Weights of a small transformer language model.
Size: width 160, 5 heads of 32, MLP 640 squared ReLU, vocabulary 2048, 3.73M parameters.
Training: a variant of Muon for these matrices, 133M tokens, 8088 steps.
Each number is 128 + 24 x the weight over the matrix's rms, rounded and kept within 0 to 255. Layers, rows and columns count from 0. Numbers have three digits each.

# layer 7 attention key, 160x160, rms 0.0787, rows 40-120, columns 80-159
063152118148126079132152101158100065092109100111120142117092118115153093129150121126112156138112111124106107117133131127195101166091097095113142117128103090141120139069110095142154155102105133145133123109144110105110060174131132116108141127
116136127136147103130132102146099119107114112130114118106103137123157131096140111132122168156122096138127132100118120137178104139109123101123153133138119090147109154113130092152113136112102151130129120096129148141147119137133113133143140145
126120143118120118160152119158117121130129151138098144125108138116152134136143136118129146159130101139107146124124131150185131139113111114108134150129152109132104141155166122163121124139116159130134125099102127125139120148152119111135153109
160131120139151116096107136109109124112106112111141091125107098127117107147097129137123104113132150122129082128116144119091124109156154133133116101104094132110117152098078113110113107105164085137126123156132141120099166127101128154114121149
106119156140133098146126091130139128139130115115124133144149100085125104151118095097102141154138122164149123120115123119164103122122112133167132117132147118102084149103150144100105116136076123144129131136163101149135119103120108111137125136
143148086117142145153110101109095149071131162109105128131107188118089130119125099147190153128132114107069166133107108142149106136140126078138168151121131125139139113111141148138116101164125122130142109132111115158129150129161117095101120149
162087105105136127179148108139105157120097133134114086074122123150163110097148125109102105131110102123107192134102134160099150111127090102136128101088137114163108122098095132114103114150130150102126148155134083097115151136125130138127144138
131113176118119137119108069145181122170155118152130123105109155125127126141164166158111127146125112158129145087141079137127112162136115134129110116136123141141156130116103166119145131161133157105099106113127144142176135114139119097114173155
145107097154103135144118112108115143170126112144115124136149114166148167098142141095135130119133110164127150131118121119110123149169120084075081151140114174094129099119121129131113124158119117141124127122136110141123131146070106130133137122
082124160142142125176138188107126101131132117160169111179173096083159085184154118115067119093095154125132140107120111107144110101122121106123125189154135158123118093105110137088178097122149130113170130165126124147138078138178143122148110134
125116140157108132106110132135141094108096124143106153124094101100125084074134101123116132093136167126129139127171151138113078178093118077103173135156142162087147122130100115150130076145115126135106116121159161120132059114142153148122155182
121074129158140167108144136144130139126111164112163143121081120095137117141110111139090170125135122077117128106126161133136136125112182120092089112143128141120147117124124104126179103140109072143128101155167133121113164132172148145142131189
128131112174071097116077131131122124102167129141115129129127104137148107110156155101137117147149062131100133171144120108108127138089113166092103118131087168114139151154149157153138139101143127150154097130094169129140137123095067155174141157
093105191147159124106135134147158129134106114145114193138125105107146139140143090173177129126119135110097130115144109114117119159116078117103104144103105090109111148073092111163122089045127153135071134138169128162108129109154138139111140143
109099143123136132100123088144115135129133159073115123134141132123149154156113164142101139130169079146126117139162165131119120144143148149130096104123144106113108072132109102139142135177084149121121096146059134124125121102138136138110123130
159142116130145110137130141087095134170117111132101078135132153116126123138127077084142116156135143109122135132147110065113166091104150172144124184130159117148099162150153147132132155123109125130175126090144105094129150107114096102148121141
153154154154154090170110188119164150158166142076104098129127131137147076170150096124132100139136135093106119099147060132150080128154187118139162106129099098117129124107115161182134143126123143119119120149081100109110136116106169106127144107
106174165092122114119184112127107132133106177103149048105114137143118099176132147130119128090104137117114122063131089133176123147129097125135132167132123116150128138150133104133135092120175097156146133164120145120116125114179193179104115124
108091112098172132156114104135082177090163123138138093107091131136136148138083162138135127137180125106151138136116119074130113133123082160163138107078150074124136113109124177125109155089097121121100082129081130105069182110161121160162139122
095156165151165087119122084138135152167138078103162162139144129114148153122125131130137153134139147173156152067149135170108158162162135107107089094124161168168128104108114117124151137129108095182135108140129101182115076123130084135127117123
174152163174126133099135110140148127129133111187147180140096103123097148147131114143129122086112131062113109125131182143123108140109127126141139088099111091091093153102144090119114129084111113115141089148121113116135074158088124108149066150
148163074128089133117105135100154149159103124140118130171107127147106124128113113137138119120143075128151127140111106104112110099152120152106141123084140111157115082117129137096145136123127115124122134108172105091150149159196121111129163185
102150109110140133124107151161153085097069105133101140106136150149137123181146130142119127125139168116094109125097170146161146129125122113159154102110118162149089149136151142136146162146137144130132130153124152147118136122125142149152109137
165180072147127124170099104156106143140126123132105111151123184091070105132121149122132094060144172149103077120152125124119153140111097109092161140115126141113136082120185147127152108137082158142126142130132138084156108116119124107112117176
130120152152086138161127078127126101107107141137142165096138108116136127164142134127109132096121141105139137134134127154182134152113127143094146143114160092163131165108165140140159122099122146135127163171144140175153125112120148125100134113
153096112150162108106122131133144106125161119122129105116131133127111137122106139141118125129122142115147101127160141131110122130127099120117127097120119135115145121115088108134130122157110140138122144130116115139103113110118136131134140142
130116132130128132135123123118116142126128130131125131128120117129125133134134134135136119129120132129124137119117136131126130128126139143125124127131137126132114131135145129132122130128128126123122135134129123138136126140133118118119136126
124142137135129124139119132125121135139126143138122125130122135125123138133131134139125121122140124136107132118117123124125128128125135132126129122139128129120114129135134121127116134117134116123129138130150122129142142137124122121127134130
090142142113082157153146103123151166109099130152146165102131088099119110144182116127143132133115117140114155145111156137167135113143146130151109180115150130168111155110151174138153118119150142129110126164144122134149132137152155097117155102
116130163122140110105159134159122145129122139135136142115126161116106129145129138118132115119110132128141118115152119127143116099117136094143134141116087142128117156119117112161108100157106153123125097139130176152148126145168137121146164114
114141151149140141121125119138160132130151124125132167142159143132114155139089100146140137118100143105148116138132086141125145123092156126131109154115142104157146110131134155155116132126085108112127119123121119121119084159160151128124148109
128119150125125102110125132132101129135143080143102119123135126111163092077137128098136123149132154158135131153130126119128098080127132129141118083146112142158171149151130102187119132128133151120114102136119138145111102136156153143108137152
136133123144133118100127127137126129139142128134108120137134124111123140113096132130120133122115144099142097153130131133115113142130112114136131116146120142098143128112097124120135117142105127122132126120132137127102109109116135137120138130
129140080118167083094135127128134078140140121122134085132136165150135112113075117137109129131138128131183087135155135129097129132120108103125136085140123159093122110119073109115131123143127116165130105106113145086112135126131110151164081146
152114107140184100090120151141121099131165110107145098125131160126114128111071146138093124118144130115158082126171122134097112137133091094119140077145104132100155109123066096114118125149123128150130128093101135115101119117104123147161107157
151107105136180092089101140143124096136168119101144101144128165143129132119063144141096134119124124105152085117154134137098104132144096110118139072142111134095148113120087090114116122142125128158131123083099126124105115115103107149157104161
143123114113148134118148133137138121132136120121149110143145133143130138130140125100159116134139136143109134118144127132108139121139136145117135152097117115133107116149144139137114137137115121112140102106094149116131141139132096122112119131
123122147115112161114112163129147135141137098135108118142134107131128144094138109110152098136131162154114175137126111133129110120143119125146117157124081110060167131150105128166150115145090141098130102140129148159139104139128156147147134148
141127090127100155133158121111156100110107150134095152090094130124114132122158151110130097102118121138086127150114123139148116129119175159107168123137144125114141106133136108124126090125118134139119157127149161127160108093080120129077137138
162121130119108117137109116126108149139157157113151132116135116132179109110121165118125136140103098130173125134108155114127130110129176135120105123101134119144136133134156147099118141108160114111092116131141103158093143131151105114138200174
133114131155106121136119135116143113115120133122111089145120147110141068115159118114107158139100097129107152109104111135126117117127104091126118137115151147146100157108143134142104144119110152130112108121151083137120150177156153130130173155
143120121097128136117124119147146144098121120145157112105138158139129149104139114101124114105132099150142104120133099124134111104086118133126118153122112169115142131130104155134129146121126134118127108124143123129131128134127122137137104104
122146140090145139132122158088088126096128137104118114134092125124123145158087123141132114116151148144135143124092129122139120124140150141151135142130152103118126082160165143122100074097133074108131134121130079138121145145161109120123146168
171101127152137111138136114127140153125156155133135136122160140122119126159110156150129114152149139106082145121126145154112154151124124124139138124119103142152072147109127121130104121154115139104134108144099158156125131142101113137133131096
132122103136094127141120118103118112119156140132136121132113157117147108116114129112127166122152114119110143118121148142112155142142141099116116119131123129156113162103154137147109152147124166099110121098137163135137122127164113144112137126
160124147113120118129159173117119153123111155124137124139110125130132118158107131128126132152137099079112119135147166127108117158145119127129110122123143140131093129110127125122129142117130129111115106115100114110123161142123076141114106121
127122144084112099134122138123118104130109109141146151155142116120107136125104145134135133140111122137161133141132130113125107107103153080109160129150130127138109133138099110128137097151166134161118135123108104151142130150162106158109134104
106067115127094133137129126117137120148138077123143102105139142141149100146172113112112105140105132114139145107096151147127129116116149114124131133122101160150116127087165132102139122139154126131101111129136103125135153149133143139108148125
127121116128142103136134099135136100121116121118131170114164121141129147134130146105125146114115121149149136102138101113147137135122144132138110129102140135142144101139119135158138110157121149127148072108143118123120102118150100130137129118
141121153106136128114101133146142133142119145121133158108156167127136140125087136146151109119123131108129116137150121101140157137129125101146096168114134133130134112158121129134143126094130108133129121158142124124129164127129130119116109141
117144161146149099143112139119123117112158075114127121173129161152130140133116162132091131163142115122115117153137096117139125174077143145137154130107164126127143122129107124096113121134150136106120138125152108175127137136160147118129122135
132135141137113158178119141122134134139120089119134099129142105113151134067152127066120111138137155153159188101129070118123143079125149129159141144143099128134171157143132115123133115180124126101134125120142093106118138146091132089142163121
136129124124117151148120137109124095129130132123129114138086113149132114128133122147114145139124121134115134118121117130132128142101134123112152102124129167119105135166114148112116138136147102134121141151129122165129151135117169145114138111
118146128124113158144131148128165105152150108138136105143119158122125133135125133128104133127101124139118129087136137132138114158132109128103125130150111144109123117137142102133155123120124144118111136119159117133118130157112125131128115122
097101118113095160100174142139137142163159112137092155147162146147145095081114098098147135148096118127158126139116103101136119106091145119167113140153139090160153130158132156115130106124130121122110136120143138140069074094130112115133157131
143125143104108152144123148180120170107124151135116067129109117146098106146151111117110106147124147085092150135109109116125142133117112129118125099084112106120116145134160117101103136100128101112121141126146152142156144115107124146146130118
146142129142108171124113118165152137107105095133099126160114144128158122142154127143147126121107158162108128101153134141134146153123140109102137143147158112134138067130101161114170135138097156151141144097109111136127091132137132154134113121
143088140150130163113100111143091119131131168116154114146124128112149101161092113163126110142123109160106099143162112128137145112132144109122149108109091133138135108107113124101132136129121088112136105142120102151102187127103097106148133124
119151120126099106153192133104110142150117114135154187119159126120105150095157125089167103117139136134159160161121121126109110156136125129116132126120151098085087129149130147136101099083142156139124119135132148132113136141170142129135129142
089139154115135106141151117117112142133110138111142150123142145142120147108136110108161114130156125126155139156119154144102106129159143151149101122147148147132094136122123129138085112105139133130142121139145157157116137126152142135140109130
080121139142152182131142065139137064187104143149159161130124082143096139158133157165154124123144147163119143140146149153092112113121119123133166099081126132152167166109127149107154104098200154141122173162141161164154149119119132177188085122
149126110105140103161137106131116107155136117142167159160103091098161076121139125164108136169105201136148172097106136167086122124117196149108167132043057140146105144158079138145124127158143105143119083146136133167096130084079142133132147121
152128058099151107133147092131161109157086135094138148127134151134102147140142079165111137186178132114096102101131103100154092110120180141085144075078105155086083162190138146130118154075107107092139041112097106114141134134069119207121106127
139168154159168160095127093148125136122131131138143144139106107120146094113123127140154113131115081153130107181117174128089137131172106117128187127097114105130099092149124172110144139121109102097130154143134131122150155133121118115159099134
136146130150112166148153106112146158141137122111110118124125115139106128140140130151121138119102149110132127127119119141110150122133134119138187108132103116090123129101095137134143115123130098127181104166122132093134138143132168130172152115
093156120132135115099136116136119104143152118134146163114126094122118150114147074142151167155115118122101119136140146131119123153132143118143121137091120133104089152130160118122111095086139169156118094119134158131083123139168109170163109174
138127134138096149156171122137121132170094126116187113151179113128135167100116116116142105127111148152102162132111111139092124128142130120121109132129146119120116131171139155132112118099127147111146107150146120132126099161148170153135156125
158137110096117181120110111129124108175125149109179115120144110132146190098169138136183130113142129165131161133085098115108121129139174115117126100127153123081134152169173165166120112113141207121156114121136083120094129164188145163153152154
088099143151170117118102138156137118112145110058139108169137143101160148112119137170120089108143143075136200120115130169141105132146093145099124112157144083119083139106132148142150112136156119120160164133151149146158123125115150086136105113
158111134135138130173100143115117121155106127149137140102145131105130132146131191120179166130146146167054195089116100133151129141139140113090171110106120091142155111163140138134120120104127125120109136091117141113124113129100137121143130116
194106093095156134180131127122139097148136108111108118150147167070144194109122126129130102132125108122070144127179151123126098113136118136107105056165112105105180114154127128088149167096139126083131120120111118120110106092157148217157128148
074115094134070115111134127188163131134122126130123094127137091070151136151148122110097166174133118135119143079075066105127131128151125100113124122140107141122154141171123128096103135143133061131104085116169122124129119082159123138119142137
152107134165116135130095183113085146098134119074145105148166157124149153147125154138084119101160129142148155125131112152150088136102140123145137108119173171120090123118121124168174113133107149118091141127155194156169133107142156118133132127
164160094140137202094135111130145118128114162118153119154063150113087130101114157145094129120137127171099132139154143121163130116121141149126134161134124119120094126139184132132144148132120121105143120116144066098094149151115138064152074178
163096114144168120143063090140163142127129097181168134118140072125104122126182123172162146165116118133084141159120120129103119127112100118101095126097135132134162105137152118089139152127143120088120070079143084139158174116107086140156152134
160140119172096122127145095134189105215136122163115151077111094153148104149135154138146126218117105128128139072142142112139136102123113184130181173097184147175128138138141133113095117161131122164106142166123110146180137118146139210113141147
126149132181131115076081126120125127133094115142161109139091112156127104104145142123116134109118116153097088145106114135158136079117158080143183162106134102125138135150157105101117096106118135136109113105149125168092113107102070116169187145
125128121113094180089139146120123103141125118118141135127111175104116143083162135161130110082159172192102110108140112089127131111076143096167110148153130138125197180152111147093154105076122098106119110140147120088077146143123098130188146112
117132166077132094156075144083111158092131138128116115122166175136128153120125145097109173161178148102122161093123096154138148063142155102138137100175132136096124117085165079179107082152113168069135164132137088124126149162150138083113133143
108067149130109144145085117170148153162090142109114114140117126157143194140167171158104137116158127136133122158156070114119142074129083101123151106126075123088156125131155102136160118140110150158111101147102088134142129102144125096147114127
123117132172101145147171105154183165137098108091150146117162141115119151128164137144168133134107145192160127153128113095120139137042126108098098130182147160080202116160177124125105128087102133135125114138112121108166128145119135143165146126